Weights of a small GPT-style language model, trained from scratch on English Wikipedia: MLP 2304 SwiGLU, untied embeddings.
Each number is 500 + 50 x the weight over the matrix's rms, rounded and kept within 0 to 999. Layers, rows and columns count from 0. Numbers have three digits each.

# layer 5 MLP down, 576x2304, rms 0.02, rows 272-380, columns 1280-1407
506504572522477506508489477508483558513543464456456527448546489522468571515509543492487503516417462536488534491487532401542473399581595488431478422447499511577487557412473465508508470491480505574451472552452569524499445492594626411515580487480483554422544464554510528520578489530474485452476538531475409515577456503574439422518532461485393490464498580476454531519476535583534524566601
490471525488535537554436443461531542465497568454460485443479540479544640592465577549512507503503487599465480518498551531602546517591457571524445480594525407506495544447513528521552468487421402427487512603444455547527520536441605534475460519494511590573523503478460508501459413463498519513539566541463545419518469510521587474500572512512501497574516490493486477486529515492550554470581
567524496369503537556281574447489504566464476557433545468530528506521569526541480510409500577544425531396491504544609541559498469462569512549448455575586436453484468438548535545535530492565599527486462519528530433578563526502435452549440543537521517478449482449496555392494532482481546539534604462530535403439484481544482560523531554554505496529415475512517520496434493389423459609526
482507493401567525535514531486437498543504492487506453428514471442506473507513501447517458459518507421407413436504550595435381603466544484473527524530426484525490492565546605479502514496507482633571478526426528521446544477602503518408505473493393455579496494511544466565475522436592429522513535596471446457510540547509503555470570512459357502495496450460532471453513558472545456487441
514506440546551474573368499410508438449459558450505520528522523465494554496474540547505530516539595611593502540546566471390463420536488515501546430472466482454579539513485507570475517525547497595507516529522521555536460506448504446449448449447554518489477470443534574428494552493484451465549473475478527458439417513468453374556536563540497572472445468551556563569565492469423530472530
555482458468477521481491567533414476470642480489462419552444487549479500510430533529479476433471545461448514513578489438482491413468486553483603466425501423521510411488510475508495506455460543511498484536462555442377512562412372535502472466497386551575522417532499633488422452500486519510547479520506587528467398552517417486488354464515555510524551452504523401489449480497526590472474
381604520389551505482372533511510441502614429585490446493474539478490489517539435512501611568494488524488502504528499507479511611579468482433469456525516495638499454523447483610482605460438478463504480538524424579489446538447527500534541485506511406506560457502548568434501522496524507534498539501488457535415555427540537505434484540552544494483546552590493439544478496477582540476484
519472497484540499495525505483425535471437517592441471509446457420461533501409551478548510530543504588516456597432480579434515540521440553545553474511479421451515592420493546558548468480479489458431551549457455529428462581545517626573538487493491537485503467583500532573537473514458536437454521454589553580522450462544507464433493575609584594440439430544523548465585541575577488475493
373529459423531494547580453536486400388515553543495615457483457343563433477576499464530401432510484510466584379423568559400462521484466495513396485578600438445451536538546547498482476520628475523587474498424432459639388470472523572498531580447591507549564497502531522572571483476454533536527649498481466553530503504488549484577551454520456447489528470489509542548497506489480501591458
538596568533491513481438544505516474493461499439422426448417420504496504508566465418505461376459470513557402586601508492480538547547574470599480538546409368475519394488526531392546510413530497535503490539472401445420472514511517494492487510530446438585534497545488463488528406419435453463496512498503540565483470585427568476391581467538572504449557499536552573436523521482491480539596
532423459469425519507425500634522534537484487517578525503388549539480528539532416559498522544590568499506567473426503487466497616523584538560433424536506474534466496466517475512555575519537509480449458470468466533542561490527460457521470432494497524572455458471543498515495492476472528528521545511611519422433417576458496548495571510498443578548502461453456519582485456498543483520524
518426578576520552438548521515522567480519576516543569522518538460604456445482509443429559435524520437468575443530532473445424457533684483520541479483358483382519497454439644547517449543532363530573479526524431468544512551517527440518535478435528511532481495589560503538563403404536568586439465457495446598504568530450519580507457502483499480563494554490484437410542492508509562587464
498503482558451560470506508522542528520502570456546496482613552503433460502549509527409407431498583531493464434444523565513556488550470513461496578383566478582563518509507559457424542571576520496545486536436433442533452546509464548454521508542449529574436492523456499443501566482390501558491547477452575497522524558488582486540444563568513534518455504472476515521473449535532454497455
563568498612503524541445455534464525570551541520520552404541532414494504476494495542534516488573398571458476515432497567575426559461426512486514448427437581533469543433555557504498447503511595478474529516556553483484480383455467499374468451617495400465604508487426586555495604561466445469531544503481485545530512527490533439375621513541414532492542418552410486519478439525432598501474
523458530555458478546577549537458527491536534497518422451517522529492453499479430521580589566382531509477477435406487567458523569436575566505443472482501504460489474490487444568523516468512421506476535524528470583481501492459522532530518507475494507521440543487552501472518463549546610437453432483491488572589416495548496359496573485495453498534556422486565546419467529510539538472549
454507457417581437410529460541545473493455394462559527519471477484580475531462515586444588574451465536550545464466497519480501437523484463542572436487441522487505481504493526483471565542559523574540361491527596500499485519501503574448587522551523414497516521544534572490448602499520449586570451526466523554434550443493556468486630575526494422515558541551431463507543486483462505614569
464560435566572447544517478482511529558469512584464463591533534432449475461582408480495528544552659499509534398481421476525402507570605523455468524464480479548515493568609455483446452549559532559410518512523534517487426571444473562512462577470527513513561541551371538536559483462481605476536457588598525529532495445415490484542532501511466506542527496550526620473440502437442547568529
469549466455456489478491507504515618438435510504534459484465536551514475461539508449562486563571579608479543466483460524516422573559505451470446529455520528571593448468530554541523441517490508618548498530578454463598465553470478468454514529499485521500476482455484497433454530489479499624493527547523439474468472580530478333372541501574545434450515560502568550498608512467608461504538
517603493462543406556504435468496428532387506496483519380525522392548542552570482406561606525511508447446508519467410472552546659477510464506528565532451390468587458407445479461468469528536488469529518462549604396425540442487510477499464472518527363491507487493451562487564533482569499447473507449520457585482491492528450512515526537461527423509599492499508586544598453498519439495458
440473579483499509489515576507538409522494551547468474592488420445547442430570513509558466468561601418546462579421409511517489467456388497450476535562490488601570508491457464505447488475449671454532579540438519538525502576526475381481417466474571477549492450566471505511553515521466402533406492554472491523529536470517588457494550561476482481453524603409486454488506421518402517506466
475480561451553532521511574565591478472564593509481505468453425503585553529571534467508416527477501458605562541554376546424501469410553388465625583479539470434498475493514573471451454425499542467557549535500471483569484457571527442383529597535550501471457486457490454487424504508617550536590434422458490519448516469542505479483556524581626515443485412499526437476508564441463487505515
495482564513528510537503531599406425602546497455588456461401426541439497507519550610521554516534588548427452548577546490468485540519563442498503470470455552430530509506531451479566453583507614460482503482519441507546535441615481488581542507571411446511510511540481549469513495389487519465540453535455442419485487460582537579398530617521509481570429516515435489446451551419509433392453
413463451515476461527585486502478482546312535553469540487452530448514574466526468590539458482538574540448467624492483396599533504439542548492545464531475547510611465494471482475521574553511467483581408567574519528618532482529462476440479433575543559479494459583562569513530548439538399474509505495558560506525540405515430464497439483615501514449523465521439469475511495591572515446552
566488469539470539481546489412549607461449568530491485589507519465589441582593536477573522467469542496505567495438480547484510526494526501523493567421515491543509471552430503505613489498420450609505604470506497493497535520540516463445440438438557531487396540501477463478530522569414482440459497461548523514482447494504392463514547403476482531490537517450480504495501551459572493551490
547475504541461519522536407438492577446525498464519483547433564497546461463395516491479534451519617484430631533540531493392433554560532452523481434645524496431460557473487478559545502420528439416573547519530556496472543383517504491551452533435467476392501526560515401480554540554493554517478524500419491577498442492537440436463480455425475520501498437509508549462415388425505578448493
527483523507567427421524542474430454503528510479501499573468554541497510494468484451580471491545483466521585543596540510450510495569533516482532546487490421536541511480547464462523540463606528441516539563429514479524525474547515501547510507536482543506465576424492514455415524535504542491549428516586552541502514464504477528504509482599508446570465453414535519419486480450473493472491
473518513503586446486554524441554465488465491510489516475474469486484499503515418468480557526562525521478435506521430574498526536416470512498504579469485566498501465467571565445534560566517508643499421550522535518529470548478468518534498443520507526536469493458501474602444485562528511592560461578480553433545452518550579461551524515487551385504511459453456468446526474464461404529484
481444458500478434549483502425451436496505503393506503487467485529402467499483500489479417438399500508496514443484526521551480533494477517449538503586488495455407444478515571414523528485454570547569553493485523513449555513472502506504552578483374481467485503503486547508461442488469571455504488505445544442545477488591459490387622407576441528423460419461509466505581463480495481492471
496514497445541412458584508486508565485500580458465523526436520589566529572484512516483539517508445508492568528507532557555559495466464462518523568479462522398483460441426533517517462416593466574447548424524522510502506452465605505549458512490536595494503425477498475535447514543439484511511568517495486433503479502498520574491555393476535467489532425484533477470462465553519517507580
487485567518527501480508536459482557454418530495504457476546436512518598518477516560465517602467406459513485536506536563599537418561512552495434463583486501487541417505436530519507452498559491470557563549441475508501666476405555339536550414497449494541482487411480592479446432459539469639463541512648475400511516495435519516439515507539483535483545494516467519530500493534420500401459
598483495454478538449475474562477533434524552518529462471504529447505536463494581470486446485522484494451506564475508534511567484532451418509493476422491535498544504513563489493488543562482654493594454550536442449479474532605474600515455527498448467509422547487533585472486536473482568515553481463482543558539520422480550498560444434535520526574446490511598437470505585525525574508566
462565566530492531458570578484479487419449683431486488508552453473505440530441504443543565522441629440525552503545470530483481510472444499399478561504466573478546506535526481501466541487447498425547510508533470518575541533505532494539529401561592489450485469544497435511628477443500427486479488405578478563464431555523474502535641463509555566563499521513488478505509486443485497546401
486459510540511464530409553542593549453465474497444473512472473485481513466551444574553597437586490531496514438518558517396471469538487504466516513451493582577505524491437463487516447517463537530489516446456435472495544448497461514459433504464511503539561557577496521540465537527468587526467490506497514484508598523512431476488464495431495464460491508452518427511401418478570458488459
513558522551527507558524556576539558464406545498528493509532491572394538513482545589532506419476541509455371452590486447559484563483544468391537530474510475543514454468545470536546530501491524528444512458533522433600495542523425522528510504447478546516474508415487445489509460488447448573430458447608522434637551516514414492553583557446427429595496535437494475566491516455504378480430
493445533536513501486514504499556425493532392450505534528442506416532432464438503491507570524515529450522537443455393440510550531477519534536442494480431524583549467406496453435624632552571628542473514495510586485456557499491466548556537508457467482642522605446601486474502442600480542546527445510486390569422478477533562449556508501530455479503564489591556474472505553486500504533512
481442484498517627573512574466504483466524469490532494493482515483487486525490512545532473517463422586553515507551474564500449532561450532554543479566596573500500561528470512557492456490489489431456513545507478549531479459479498395491636490457370569565452540572471596451405544509499512468485473428401442502541479472421531468546471574494496526490526429495534408553515498453493508540521
460460543508509580537440434482542518502559488531508532519453525504435497511533492598379497618544465559486461482487485537533462515562504421477514556468508427594539495483425482546504508537511496452506531553590591506431459476537607536406512459376496552431473503499569538465499497484512495508628558508405416561515439542474523514426453491475463482526421539486517504503481510553484619402504
494468432466505516471465639486530389480526526496579472524549574552573531461471505528465567560532536527468469567490517493536513480482433544542519536432537364569582485504496459542502528563607527510490541494450464443525435509529536421513529426457400438477559562409512566405472484476430503482541455565523555541446504470371487444486609578453529503519485518421416510485542466462476475529449
465498395575431472462526448547480514520476506457522449481493405460484401460547504555588414490507463504465409521530493492478534535438487534574472471505529438526506616513536540518518507509521480528504586537564453416553456536539485551489500535457433565516508502488452460515462496428531461445460566497505529568569534461521515485408557509499498510452466483384488478468553583509500416546419
475454492475451514526541539588531488589411505522499459498547525461547503527481541484534448425495437545510450497509607498590531447499525533419532531460451552500489450562477506540558558498422477452589482471458522501548420412563469518466458535434462407442587430482484486448486442473417456535483477419428533413575473451507423482417506554431449487449505529432481533462436545546548537449541
574533576425491558429501525477517519564530447412534469587545422463407494476373596416549513500498503557499523438515462470493485472446527469479465441508489460476434534493540439459512611509425435562491600483508549537453473505511455490521554461485460596496488519471424479563479455553448500441557412435507398432463572551509503409422489491494543481512468473555467476382571469474417551501535
445596485493365550561445503530420550476502431472508435541486475487538481486499468516462579508498462454592509487498548545499433506580452457522540447565487570485520440563519491489427530573393500470505458525604469469531430518440531495479580455518499632512504566559473590485500534540540531463448613467510486444577550568593477530498461509503481526426488495517539467473408477502488501438437
497596403471506546460463463476565523520518495500493427507539435486466508482440423455528492490494465537544477458585430464597489510558516475516523469421624522523543555541515497537565571499548494543475489591601548481431447555553394509506499498610473516553532479509496497447529517452448522602627521444481578512526433611540590504501524456519485529384461558454509466560508467537576609504481
569503512434445487462529590508437470449499487512530469570530535466544499546515538484437471434499486450550552471500410383535512578558525459454551502492502444587492500548512508452525528506550445500627519482497569533488440427416524482455515545598556556412428577555585414413525507518474487457458535514481555461502504531518547600485582515440481514467483433480453514456402509451499505537498
511350457512465533500426420507523539457541487464549445550492486573517545482518443486422473521564495504483516507642515500458484498536500429548448482495555484462575441532480462506449503523567495487496557439517444455478493422537484472497490404482509581492510504481456478415467564567507484499445475474556471475443497477479445540588522438502481491486441486498518489502473496519496411521496
556532497513525608547484535557457405468528535422415493562492506498432513428405451558545532443477582530535450534523470496480567509498474504432490517574486472581535550505499636525550542464539659461492534506480507448471483422465458486447496538607487408529531436543545424571488481568527468612544405472382557427517583442422547514463502458485378405381508458514495567514437485456466518438478
464509534571472572532510507506530428459524479429597527528507552491457503532478461525458581451552516525420500527479546603574512469466391511445514462479483516496506471508503431469514554490497545564456531377517499580516431524482526506491447479499489520419512545506518455564470621562551538469541642478551459427508506462480553557492389455563495607545622504499448454510434476534548575541480
486473537509524505440459429474481561522370413529433482521522572448486495517556572428509485489487521529386486394438531472419516409435465479453465434465608539531466475455576468475459522490515561490477555514448496504446501471434581418528548499517465509484478497536551467529535510588514465465537518500441451597470505534457447567608493512552545537451601481510504407538540409553470514559476
533551526548548503585507437479531540455514504505397459487460457499467488468606533492425437537481548587565467556548447532505553505461552498473445503460472378466506444475516519523501503539575546475519490499454542508418450428491427508555494468533437538448399542548446447519560509451553499410460490558576525441511541513504515553497543525489511441451448487507500522506467603524632513516548
451464430524454501509592540511465568448482420514497514488410520486489508481497543444539455599533514485503443569576490526537451465495495529546501564584482506494446523494519439471438494527482555428599533527510506422453521527592509520451481493485496487451425555572494385465434449597434506568482483401526518487479499480436465537424462523487525427461454445518518472552570530534454497505514
455447425436518533490590506596499506511530534506478453625512424573488593502559464551513514442525479493517357529477521516510501429526576544511597428473579495456468493430513462503522470490448571474549540492482556483562457515511490464487433519472427388557541513452490494532437513496496437471530504610451512551504495524499511567464527514494436456605452529545459543405548436508558501486475
525493518519433540521570568485455603535461465510418485424472483670395487495554562504522559472482537503533523507410604500484502540592521526565450521533517480606482467565472594549530476467535369481399541515508430541429559506461605582512473566490531590523525533570533355529570519515566442545533501485555472528421566586468462475522592432594421529541474528480574602476516567525549469496396
473557447575472524452517527481525480448440472563492524458464497496488536490548486390518455590530611401511507410400569499562514455461443586588486455634483517568490411481454517482603483436455582569518509537544553523539481530449443494493433594561595524485469491509500550458485577489468457389477516477544555589450528519598520413497562562458436516449506450485565479444560542437604501642458
507497511548465544567449512497444490448442492557572471535507461468473530554520532455590448452543527522577551557536371473510523448455500409608497473520518473491495526512492450515468645591533468488456552544543436448472461590477489497452479514500436445470480521486519499512525464430530360497536495519546532527488552493426517494524500501419502456445458496501453549524579570578489511605527
479454443569496558471471438524532431484516550467425459370580616444514431519485456631531530464527537485524497528488510486644514488457488422427514477527503437448459487476526536490443463570554508509453451488425534532584480471473588477469523476510614487571483562504496475521468586528491494460507566539537503495526604435476531584492518432437567425483446444515434410448485578478529465546508
532497393443508398393508471507553386465552511609508486502451396571505489549569512500514473554567574597603475465488473571573436585396508541441437521544533592403521497455515527475526513501497476548541477488484459477558505585537524407531454517499434427472507481487482531556425483455555582513452555493480498448558455488574531512517580426534501501485508534474549538541506474488566540575502
535527499512496551479492459527507560505534496533403483497499521479473410531528524467517416507581532549504483452536585452521492456519621504483540402491525513506482503447449532487508519619526553543448537505544518611468493502412572438490392517360476539549400511442543455568419499439454528528434501538465583377511590505562485509544453456462416420488510538457480458554511421522452435573527
535439452472610388487517537556558523503526513532428542454425504523431535439426465498523568557468490571506538457402526581440501508570473495533503505557508501407545487456563487442515505498496521492612550562464521399508508391563508552561413486463461490694600415454538387478491598548569469572474599517518591514487522489432554544528545508526497559598460535511542530595518471531580506499535
483393540465537487487476469516490471564607480490431467474456592549444513475438521482495524493458453489421501500538528558434510514479457524502491491482449487510461525567511482527527676515529436546513489530457430466500467452518410524527455516463473476549531465534576482535522554459406604538509587498624512438481496492537582457503530426445466506560603517500429560507475502385482524534548
498420465494479536515500532569488516478458501527508430450463423499579574516581503483500501512552467585502519526450525571487517483541487491522580490519479450501500338520488497470518498487561512460455576482443622476443580562472488618493465459545572535579457421555541494441498498520445500446482610517483473527501478513465495541526420534570476532516459484532568514495542527608500502545466
437454509497517447622466526466375516481462379433500514522493513490475548532539455608428527517579522574595556471489485539471482544466552497425484515534519555558490444584561562477524524481613538485529521617504545529534490463537489582430429503459507508473545435468537548485521603529483493472533546493423596549470472498501527478600527535442461503567443500499453518512510447466503473497483
451499491572488519507474516489471540626442473544547505514558389509421503551519399547538462467465458498425531489521460401486458497484436456372567463466493549487498529494520515469442613537554496468468571533458472404502502460485482498500512461628487529462557481492542444498511515508434529514518538491533526468534475538435482501523536444467567515518462444488549502426468471502506560480482
538459486614411601496503450411517555497501503495509511471429427490432478573525453460442412609515534512580517534500556471461388524506492588582438434489463488408542549549572541552342547531490512486446538513441424443544444458399455508530526541378467554407429522444466576507513557492520539504503456537460414546501504442541480517456630414311493497512488410443537590514474438566491484544453
401558534572455438463521524445573508481474513513510523461564577489467333472463472509413445500552544507576468617482485503464416477495493611514530473453476452464437457435578500538518539439476529467453498510519421505548467494547472518475387506590479473427507613521562438498562449498511496483460498437565565464495566452544478456513522550524495504471519561569404470548585523444610534472526
493492554527465422525575428442542600525562470506577507460579528475454548491514478551349483479542452499535585515576468494513494582526421549450421643474377439471572467430542455440543504524447514477448529550466532540454452501620519505513465534417544466419462477477443491474507463446593479496483505520485478465609569528556467435500490491603495513549428493455489569437512480534537543531442
554532504451523541533459476514565472532593522486548492425465463507491496525467490495539481580463589628472515516545422575487489528486518513403503544468433456518485502485435484557546555505438531557479509621452570564475509549602556457520526454552536522415474532476467406524430500542531485529570520432501544454563470486362483522421508519464538521463482509466523555457545517537521486501525
532487415466443418535360440618557496464485545632493442502454453533609541512442476515522530593494525447500447455471497537550461547425560429471573479476544494433546410471538475438518542469560488414412462555449625570578609548504526545503559535387500567517408435392562459504524506524528559504544517545471418450508497582462469585493535537498526521526490598500507484523572383437490456483434
526496636449522429516501496492494511535389464532543488418515439540472529530528443492456487510492464449443484535456463384542467506498542475592534472497512509510565529506468488459520512445540539444514531513528539556523576525512495567521549498550425489498528458472522455507593478480540508517563507510499466475530424442474631445482478413492517505506476427549567553440446459465525405530406
526450578496587417529498526441488522466435495413574524477390486535488567527549430483466448447478444474445471483523464542512503414500479526491534455513567526352482498485511384570521412436493555496475578604496607457499544446449473577533471477472545518445478505474450515433489519506504514522525504583465536501454504562512609610447420412576534442467497509525540606552528454477427350438501
534433465524551481456568543491511441528578418502518564523413454609462516553481490519519467521445447474490507438532423451425498543504507444508516509437526396469420440532498515392533565515457475469486483448502434508477534451470524546487536474546434476489543442481459462487508516453553560530529518483471616466471528572551525465501648442499408441571530479582553416484495489522455483571459
542431476517505432612580532445403503494563531487426609474548493504386429542458537603573584467468504560583568469505563462502521500441485555528496451502518560488532582491362454503523457528507532456481525483474565477607503450478520437514472514554535576469556561547480536521496421540420592464454504435438384487393482482428526545489594437510373458504561464501511475461579478470509555493553
531512520414514398519467461574432470454543425511547416508455513449594468535490471461523447455500490467471493443502558527473511535516453545503526546527598530451518504469423517484532513480491455452517402443558448455528525558498547554505510553458520475421512412494407498541587618501524540542502509484414503571550465531405515536422488493513572477406528506513514552528505498514474467585573
589512492482476516521553480419575521648486478479544488489566567547500554461455460531441540543548404518349435558479508563452498494518498506522489480550458477530495587571347521518604435512467472514492565595468530493455501352496547466455554543534426459536553509441541478531517519541448536450577535429531492540482479501532470465527498537466476404589411567491476491474491477473513580500495
584465522485394496516550566506479529512559565486560478557585504518398441556481504497450506480486561510454491598444396570575498567647523474490527484499468513478481530510543554496608504534546471498556623504424573496541608515424623469537444521493417462512548515501490507470480486543536486481528531434524509559462514595491480489506512460588502478497517476468527474533504517591471498512514
466539532428598494551477516469481496473498481397481477476474608439491497479457457538470544438532453421409538506506504456461572528474515441534580524567537584463472547453478533497458575549663450489466387527519510548436404476609501429553581533406560507511533542539416637491476519539477475548469490610564436506552502423504575588408516416412463449534537501477547491499568509478491573632433
504415440441494488532562555494527524483508434546548411500494523357418473525510621530458537564517450515436582475464529452488429545562516470484554487505440493447431449621455489423555519477495438575608459507514505545518468454522490520465449465460468504527489548436496506540442469474471496573485459491523509407438498468517481551581507477538461483517548498463493521464480459445535471479493
487591557484556451514421530452417534477429526457453506527540439582496497531556481560492513477577526521484511499523513410580556520513437500471500547515546481526501425436436580563557459476540527487441393496469493474563498473486458400517583575454490486474513555452508478466601543519392496488430523580400517496443519492546525516489526497470440523540503433439556524484495473515501513452532
531431432527471423521544464446505575463432575436516444512479587444469538579518501501493429462455530462479568533479506535454528523496551522539511565594468595469548504533535503474480487574520471392542563444449439522579432468468553581427483554470443504425405464577529444530475533491489567416465546484494527437595464534372502488460516443557472591511557445592549536468428474497437514518596
526459533491492535432584466488524529589541454492444523464607424483374501479524508493658517533451428515542473427560569475568483589427485578513560451432557507472514508516462564584461604521469543478453544576495531538444486419500385443579477475474490556582568450538471599543502458502429424455528461450611491442387428454531493414501466505395494420556582468447554559516488361531541562527381
553591566515499448452510496595538492513518501520490549443603534464450430468414508546479578630574476446546508403499588470539614538444437546465541527527510513405573497518457416453496544440530437365412468431439429500475426507596491508545543481562407476477559455520520520596440484555513505486501566520477481526403581539403598477492524527485511448477533465493532571505429533494566478570499
535459585514476556429545545348561498505486498615485505395479405548581496527476515538436544471477636588553552500382476437525475576538476583533487480554504465534488403507546458492491575419519581480537567551676469572520629508502423480527563436478540560457440483489513476485445499532503533526506542404511461492498458602539477496465550582435451516586568536564504522526519462507447498464494
533395408530549439413567471466514571511465512512544487521530486555548527480479518516486520525483403508464630548419582510551422507505513501516474480510471555454541537510385508453578445556581467585498530454491610486517493548552457410612644443596505493497517382441491511410479489453484461506493462475539491563485538384407518450563449383460492511543480504429436478450552538550581443525537
493461548550444477464487587484478559536497505510513439464417363542562452559413600518418473517505584482521448449514430469540561552575541512559426577426545465446440518534539552469535503440551475438460479526451538509529401434432532551445423528543453569462475437484423520588506535463457613498481483438585560487537395517585499508483564518534524546504462385552581484505438617571576570436488
621524571477569475427535523571503499580585512468486458438469509432527544411526499496467463502438430506474521540449486504535512519474455506459508564419420549492614490437595401426468624503441497522441542457557445500515497535534420581469522524470448605452532536455521440534496573475550428529565509533555519533547609516453575464499541546512565492495521400506540541421523458502544451544425
512461531473497477529465496473497499394560416475572474409490519488504454482497511595437453519559514600419589488516486497478450423447489425500434470482495445501482509491540399551542497501476542429377517521456585477452541522542546494502466601581464518546481434421535517477593589559597497456502482480464453532466461600439478581481462476524521498515525477453549462540580582502453472415495
485484538512566424515353478521517456600537459529470400537477548533479527546510425413395432516514469539522424404440515556573517481488356569453500528512472453506567545574568456474463438525513452580500565487503571529501517520498502466572522539524475538363456420453542532523428471507484442546445507449452469461442532503440463491528519487423499500516519570538487498435473460507561549409515
487481533469499472504562552527474506496515522484480502535568440478534466510480476597557483464491509440518499464503488549495502587462510466521437594482462516553556524482505506488524487519425404481463464523528571398521565541526474547508521494498497403406477481522488505602569464502505491507440429464488462530431512496582467419371392490457511471531471464513484460475435483496457422485491
476498448563435566540548581422557599377441540489416508567479592486405582472550524508554401499537448592560439511455466411542500536515493491565355535483497593467464515541561581534501533468531426539527557502472512468522482482493473474461507554473508414516450522573494588453490514478505495510580557519419562555511508515505446488505523476488515462463381466421476526508516516532444496554445
419590521434517472524525444580501520494614521521408423614456427531451518479465549516554460495566566450563467486482522486498465613516437535551553456483547482482405564509528465440405493512461521478524537473453404560508630446520568429446526465507490472557526449420456400494471478442450512476538547560470495450603483489490429507443466492520528506538497467540481516504535684477478493432529
606511480462552498511531517443574536570478471488553558476573508486443508492480595472500553428490505578566488522494443452544515515586458519441555509524528502421547520592462412516457634460458396470523445466565619579539510569594467523483502470581508569518456530477566497467539508482521529554590525428506467509476542504414512524493543486518440543475488454461569541476548534487472505440517
491502386516513485442463458480506456519502473456456511388442509505509380520489598463539447545431419466549415472546458488448463591577541586497518587468547489455458468515469574514450493495419453368500499505604527511500537473497561422457545572367507473444505476496582471440494520460458591570511506565476495536550518548466492427481451509540443444437421593547570507503471492441454412443523
581523525501448463547458536506466499486479418455438537536537408476530582471507414401567453442494481510461516516433602479570512523544489563529555463580462461391475448506496534488387549476476466567505541438428521544515512421536429496402529538466422471489537502499453560486517498498539513518432561529515533460536451411569566565482628457553451579430508566457534566519543430496522536448524
454497455494449531536473474469478552480519514545430426543467471494512577463451484528433506518550456533540544428453468547403493569533544513499572405402538538462490523485448485559522518474477520409504531490465420477523459514444576429530501421501457478566608419572528554485510519498540580589552514503376430456550467504483545475464483506537500510538502522590528536596397510477546535438462
564502460484501459482453498572574550550501452558460471471569506468475498550507479453498475511563488454492421501433457469488481429534522473429488558432478531527467511521456558524453473550602544494423465432458500434593419467476528468446506481486502486492414545539568574434497541485552540585563567493442479518482545443297444443500470493597457591533471470461486518576513589568425478503566
535532489507514528563450551530584473509458568421457512507505530412457477520519479594493509495478508426533530555392461554584505550505474474475497500543458470485417515585426494500435473569509614454523535502488490503562498515512516549532480480438477550449563498481563529485485501553485544454486474522494486491517477457473490491526658480489496588544451458556436514535561547475503496451469
439547492481427574540467428428452390541560451538476455493549525481507459499434557538475521457537439486421471468521551586530519498452496424441434476485440530499419517474518589492430434504417453486524455497479571507591637404492482437521498442497377435534536508566502513490509579593388503490499481464533425473513472409459494449523434541522571424495487570482473427532560541537505553471467
546459506519449547433580486537486508471432471510378391545469440478554561450498466466409438516540515519453513558533470461500477478542598503562569542537458542438580510510489547594407514483441468485536486550415494481519503506434546536489459490460503548537490406423450490453495474516459447522505429583449507428569427527486478489533534533501464458450438514486486592564562467561468529505601
511519479487530484522498504568493516508448480475500494535575549523384577498552378501476470414425479585541465479559511429470471534549492415485513437474501518579553522477532395460459386442565557501517538501525448454483452462473583468491556517535622481525516527501441523468558515405551495508483533590494476456464529439513505535401576519458504468430528574524497528488431511435466460469420
540470527533480408524555510507455497481490495524493403465502442524450466533545574476468508517519530512556499490583514453479540550437514461447497564520484565469481482460542471444513386505517470562423513439498451559558462472464528537593427535441535466500538496493447550539433462557481516540425517537458446434590491544547489520550516580485564545507554463428476358437512522498480477506585
477512469542507503492522514471552493462437384456412469488530482529617548518542445475569436557537562392532572501572583445550607526455471484453549416503545511593509504545447435506496465548595502379461494527521501594442534502435484551463552540516508540453503470485460485495461481558538528530471452433393496547537487528530477479544475531515448467490509513487515565457505531481526436521499
477543601477381499388498460414462402444536395524474545426548475391543502460577525390563546436480423480486511558527551498456502521589451464504494465542525580528426546492502429468497548507536577547559400450577500462487502445548581451592543525461576531510506541546486405545518459499490514560496506533565552494540542445533500532495554563560534462600581513494484511565533491535578504532550
484375541409559501540587458463474395558463541439438492479491519463493437502456473584462573534455435457448535543459377572493551554578489548462466517454501476503469537485402549445472551509527499488550460442494552523462478444421430484559592520528420370501468511608550531491480490550589496581489493497528516463565385528475552509505475582539435501508445438532468525476475524491409551514515
484367473507492499472529459486517498471557510515449597532457455465552462468547598592424451449553470526445502591559554516507432525522544437531502535567517504451579461572481477431525472489534457456494542512441499457431533428537500508533531508526479474515470544459539448510457420471571464429475521451527563413533630536493475521541564483487531468531509547506463479471442551578540462419508
465490574541492531600444466519494485458483501588412539475403473498459513472443519426542515492576598415472505435465544521516507590549488501537578487501457445473552430439566499461484509483590503577535608459480556496493557459489472477511502504436518548507483435519544440462440531532578430624524494521537522583511504507489390529579511425532510467539581516484510502390529463478542564527459
529496604518353600443559345462473491476535581423592441466440426423445402641496555464493396590507444508478579539540453591518430550492480670494475521544468380478530584355513537616521360398541514491592505533545562502539581490490409582561547627513572544412476619475385419371468506467481573400543470458533618588499363477559563484538546550459384414431544311665617549525598530368496633481488
432460580474475502490477493425523563493530522480456510466430476600463509513496559438519467543450515515538541559399476595528534454435514432596470551474629494448489488485549497507456557533545538526521464472478532499446609457429454554414541449454535577476478543547639371457489526587541444527465464571467484461502491566509514454460491419475399465438487544556629437411552426506627516495563
452482456541530531485486569554527426470533493513456507487494451541525499497502496454444489522499517467525504547510521447543455511416494469410536485540563515538572482511486436534542432495477540617404488530503554510455495416479460516456547468499476505474517473439627577564497458501580589549522543515479492501530555438531483452479502381447578552557600552509365506487436445465418459438476
496587432568554508438527502538535499632627419492529434525480475384441524452532511596457441558435443436550526570532510494558484496447568466492531570500443465530513531445494588526431506526489458525443535522540542493518483520591462548641522526480498384473530555519542510471521627502423525440554554491480541549449578504502445588413478487570625508471492587481467558490406467505525483510546
434500446461541496453485521493538571450541461439455491550502537521520551487467466470403458498535493453593551559463588483448545520488493519522458425420495476546497423454599445478522524464458483498454428478562504545502544485537456546506383511575515453463526542439448536488446541525483503464601441438554452552485465428500488554471544439511440376513490528501505593487509429446461477528535